config = dict(
    num_attention_heads=2,
    parallel_block=False,
    init_std_o=0.0123,
    final_lr_fraction=0.0,
    train_tokens=156800000,
)
Each number is 128 + 32 x the weight over its row's rms, rounded and kept within 0 to 255. Layers, rows and columns count from 0. Numbers have three digits each. The size before them is the row's rms in percent of the matrix's.

# layer 5 MLP down, 64x192, rms 0.0935, rows 0-63, columns 0-63
098:094148094154127110151167129120119062162112143148153162210142154064135145166102100061105067138074128117110163133160100092123147144158146108163211087058133152133135124178146081118097129143121191
101:202118130130129203109093142127165128140148142143115114085115081127113136167129138102144126098126099094062096125118140114132172114163155143122171119101145104093064162127116150108156154102150094
101:147198103129073135105143120089129091083109121185187124103163098158150158164249130168198080119135117125126053163157148115148095139158124156079110091113158113073148091130105059116127104139135062
100:119065118083124100062141132156140105137135120167127118086098179115093139146121105160117129104147133120099124124104141153092105142164062123118139124146169134165203134177160128139160099117160149
097:156083122147136136084179097141124087149149133080156139153103139131147150144149113170190162098126157125138156175210057153129095094095100132121131123188048140129103052083120173140166100161139138
102:097167151086130164120062105056139087089169093079111082109111168180131167170209174123149151096136152171137136136073155089110114115090131165169159125130110127128152146104139174187080118134119139
110:186094121119118105145107107190137143109118132179104101157147089064143181158127131168169150117143169125084131109183132107092133154128133106177146106205127096134083140173091111147099058105102099
101:156119051184131132110147074117068122193131135144101169131119134127108105109112179124158138130137124078163151099094112143164145119112137102092125102200079131128060085102095132164141137097153122
101:159061114125119123105126127128059123135116144121184143161139151117108152153194118074164118096139142101134135163093118076089116124125079086107137115142108150146129133135086100117139148119118070
095:041110100183140167154112199070146100145130141161133102198110173118119095126145112159170171084101122106149099101097069087151122123157118101133133148164199123120114158151178103180110087129154136
101:111157106131081132173132070110111126074136081130151121149150148152118089114157105137141106147122112135121155134121120192104098134115123099119092168089105159095139098125141077091127111111116123
104:118070190092166124107160135161104195159101178120145131118060143144107121141150083160124090135094099080138100138134120174119128086095158130118168136194125128131134155117099107148137113165073141
095:148108064103106133128210121123089131161132106104182121144105125153175169118132145142103116158110142137094099072117210113103169167107182077149128120135106145142076131143097076141077041054145110
096:115129182165151136199109117027093143085094058081194135078114119137115083127101127102162135122094114127105155167131136139122185140040098113120076159152140161106104112098155196072156119140133114
102:136109124140117180087073137117146130074114186140154120121103113094154072083121129111140166153096136105162188123101147158161153074158083103106135141190147107154143090130090092106112083126133088
095:099186091121150171127152149098101129170126061100105091168115142172063149105172194132171148083138134119031183106144108138125116113120121109109132117109151129122114107212155098113106068150133153
100:162192180135063130144120186072104117117131107144167142162128130130110102152147123123160112077105109176114141137148088142088143110125125132107151130154127136195130082108143191151087103139152116
101:117085112111171203142132096050110149168174110046118137199119178115174147156108122177093092137161175138106143137143132123115168098157118170110108165120110072106132116168143201151153071123072086
105:150108147120144106197164103169143147086130122132168144100164117145191086174149151136172136114119096143126124143136136128098148192095168118163119144088085082073127104091095113102144143105163134
103:112164194086074156103204074135130137119130089139086129114145111118142145098168173153146112108148148149120118128149136041176120108172177152158185133098177149085083117116103108144165175150157157
101:108166157112139140129225130112088147152100132161111133139114117176135138126152100132097186098110070086079169148121101097101151167124152100104136144112131144162134098078136082130159167050087087
097:088119139166185120149129128164087153151110147146142199181133075126103124104106097095127161120142064155121152085187143128126086115125129181142122122124164127126114110113118120145148090100128088
095:129115159084123133186160181142151090107096167127080158153161111077168160155102107138131077101164084123151118105155159145157183077189101176149098131094152128139174100124118156138155128125152146
101:069141071107145154178157148057133088135195104071115104114122183081119182162079081139116130169125131180147169132119136134113152123142152086105075191135109158132225098098191140123132136148046102
096:131175095128180124133127083119107045111137157120124090104132090109099208130183153140095102146182147134109106134109096142130165121129194128110142111109131098172104158126150129189140129157127154
100:151143123169144093122155138117180119153134150132075090165121137130103121147151098174121107135124101152061103120103123073132111103127136113141142126089199095182152190157162090153138176119146108
104:148132129144152132135118091068092150191146146126124187122111094116130149138129085098180151160137085159140141106143041069160135094081143169157146097116153173128102168162099099132143178106162153
093:067149202170146115149100156113158126152152120151129102089095124109161168106141140126158119181082123121062135125101119115093094149123150149113164119155108066114121146121135204119143139121089114
103:068016192170146160165066128147148141126148128125091143116109137150150198127075106040080116077093118094126154123130056157093105105171127132130139136160074067156138071107093140122145108169063125
092:110145146175103158125058129108066158134082137166086103094172151117056119076094118152094137092131135120086157182109145112176153159159107172102156142141128146152128097146177154157183165188138132
099:168104112081117100118176153092084202081135132113073180101135111146060164176164126094132142198101160110151130152118135138140130106163075142134126125113188140098122129043146052141095112138132135
097:159150141083103124092135125080134129146146191048113137139155128021150094128176049131100098128186094145154200115112118073159081168120076120133151152155150107125122121196099090129132098126116052
101:131152115144106111168133135133159158192193163137063130087141152110097108150075114159140117127144190101066153104141143118123151138134152116151108126138125137064118125135142161186128157138114122
098:117092144057146169126139177094115192066068154130069127124172156150107154164176095153145125157165143133167139053051062135112095158223137170144127178183110111101078130129145116184101095109130145
101:093138149162130191193157135120169128168088126131135131130128050123198072193075105152147089154156141137229134158135174073135119105153126111131157140135119150136138048150096115145144146134096117
103:083129155105123114133091128197126159161149175107191144162140126151139141099112087084160138164131147169116188191176057114123118128178071167128087167142124161149122125172075138133142146117175168
099:138150127091134099104118147145131157133136207100115063108120107102103151161052147101105139096088115121138146082146138117114126170078095163077092142086114109183076112202144061054142172129116101
107:165118140123160142140200159057120112144147112115147113094130150168137153152134127127146205152050114089127117112155073127065125125139134110129093165127122125156185147148176120118129145119134129
103:123151146115142149112085090144120106136162168149146132204136104160134115091119118124075109104088140120113186164154166100164132097079144113174092118154064141079110070132104096109137176182151119
101:166139188092166139132074147148180138137144138124147142131087117131103189144144165099087107129143056148112092103118146076166137132073107176169133117092093149107137110137127126108065148122135168
099:136124138126152128133098089140140115163106150122141108107068076123075099096055107111141056070090067112084180089146128113142127138092146124151156214087126126134092128131132074094125099114106120
098:092105130060047073085138115071081142088179148090144097122110154138135097128080150203123138085107148105061095118097117153101155145098188193085081157108132124142188136093133142122067077093141117
101:153184131123152152134168141109145068095133112137129127085130143136142163162112120145139104116103095192118095089136156124109092174089159144131128089097131138118154126107166153151165141091195141
104:116131077128124138119074100153117147151150128169155098109097120092118140097168159108119053119171130118163165127173095175131083120133102109175113140135130074169127179184083145085160133058115178
102:097148097144124136140078108116140093069122112160201085102125122133151136127160149113151120133113176098124145118087102109168144082143105096191146124117129072117131133141163075091120167100106190
098:093118104169152075079166130180074110100156108136080117160170140058128121144144146157126112116108165204184139077132094161085178116104080123108107079107154130088142127095199090110112082144145130
094:115156134146116126087086090087100099149107145133134128144042133136150120129110079078166125108151123175145122137102092160145096182134126158120120138105185108106075144116098145132167094131091115
116:165154134106115108133196092164117116097178116124100162139141161109141161138129117206164122148140156147164182136170141169098065141113095073117084142104078094087118099162137107093161156154084126
097:125048126106196139159114136123164125137141119124181144152155152148101130120102061111187097176159104149140117149091105147133092147178135127129158183056105107129184134172164127125102152090153123
098:181161191172105084148112111135089136144166145192142118106135092156177104064104132087196105158131079143179184078165173084157095115072127166117169038126134067125131122169109083106105138077119171
102:117152121169140151132137099148155095058160156131128160071133104143179127142124092149115084134155141178113133090164142164106129148114104144097139137086107124143185204211149114138120160158070179
099:092121165154108195115051206083084090101107102098150128078113132125105161083142100156146128127142120075166135173143173124122083137133101087128103129072168101112120099146098142122128115137161090
095:160158081066125161134116163153122072130093098146135133133123079185101139141170135090087079051112154178169135132160133165160105187127110112131131097153133164135139186139116117113140138144150101
098:114175137147148114132113140177193119141107175176138124145065128130132140151240119133047093119089147100131147202152144102137136118200148142064122113109084091125102102084123060141114134143153143
095:174100130104072171169146118137129141161075123144157113098083140083114176061125158146156176116144098147195176130128122137101122085162183138146209173128120071171134162153103118147165052195122120
098:074141109141153158150071100122114164088101155125169122133161147132101076134123126149053152111124121061115132129125184101122174115142199175109078146118109185117135141119157094164116145102085102
110:124132105150099146117200131084112105099155148077112065159092099156129157143108117154165152112108149195115140108137179117130122115143178069171144144152130104151148143155114102110117069150184183
098:136148189145127133169132133189138136169132118106074155142038159105090088146081181148126103124070133121114091097156171086111096048057120113159175109140099116127098206106131148172141119154168165
095:135109158079128161153167139123144108185116093099084097153083143153109155162144108093162118152134075138138127077149133162069188161189165055171070060135145102154149181111116137187124113149111167
095:213187139092156175136169117088121069124151114132111126098197118195025110098131127129172079160090106113115120181108152144113128113160179110109105196104107155142117099049125134140086114116108146
101:126093144133121124093130104087152103168138112126172129115091175152156128128090167151083073165108229118155085130082099185125170160142170102152137144097076140081156174116084144147134157105101111
102:146120070095136139095118105120122176105103170098180142128112088199127137122126125147087111141110115127118179172125113165078115135151155133144170124141111141140132111143096107115176091139151200
101:137121182118163070140074142132130066114077084128121129132112091168158121127067162132107131133133113128192134080144128171103089168097133132166112130094148151139130120125097182134150144182135167
101:128119123118078125102143078091148126171102093124094124118149146136112121110156070061045144128199141088124161141115179166177143116127064159114140157110112136161179094140188167102087088195161156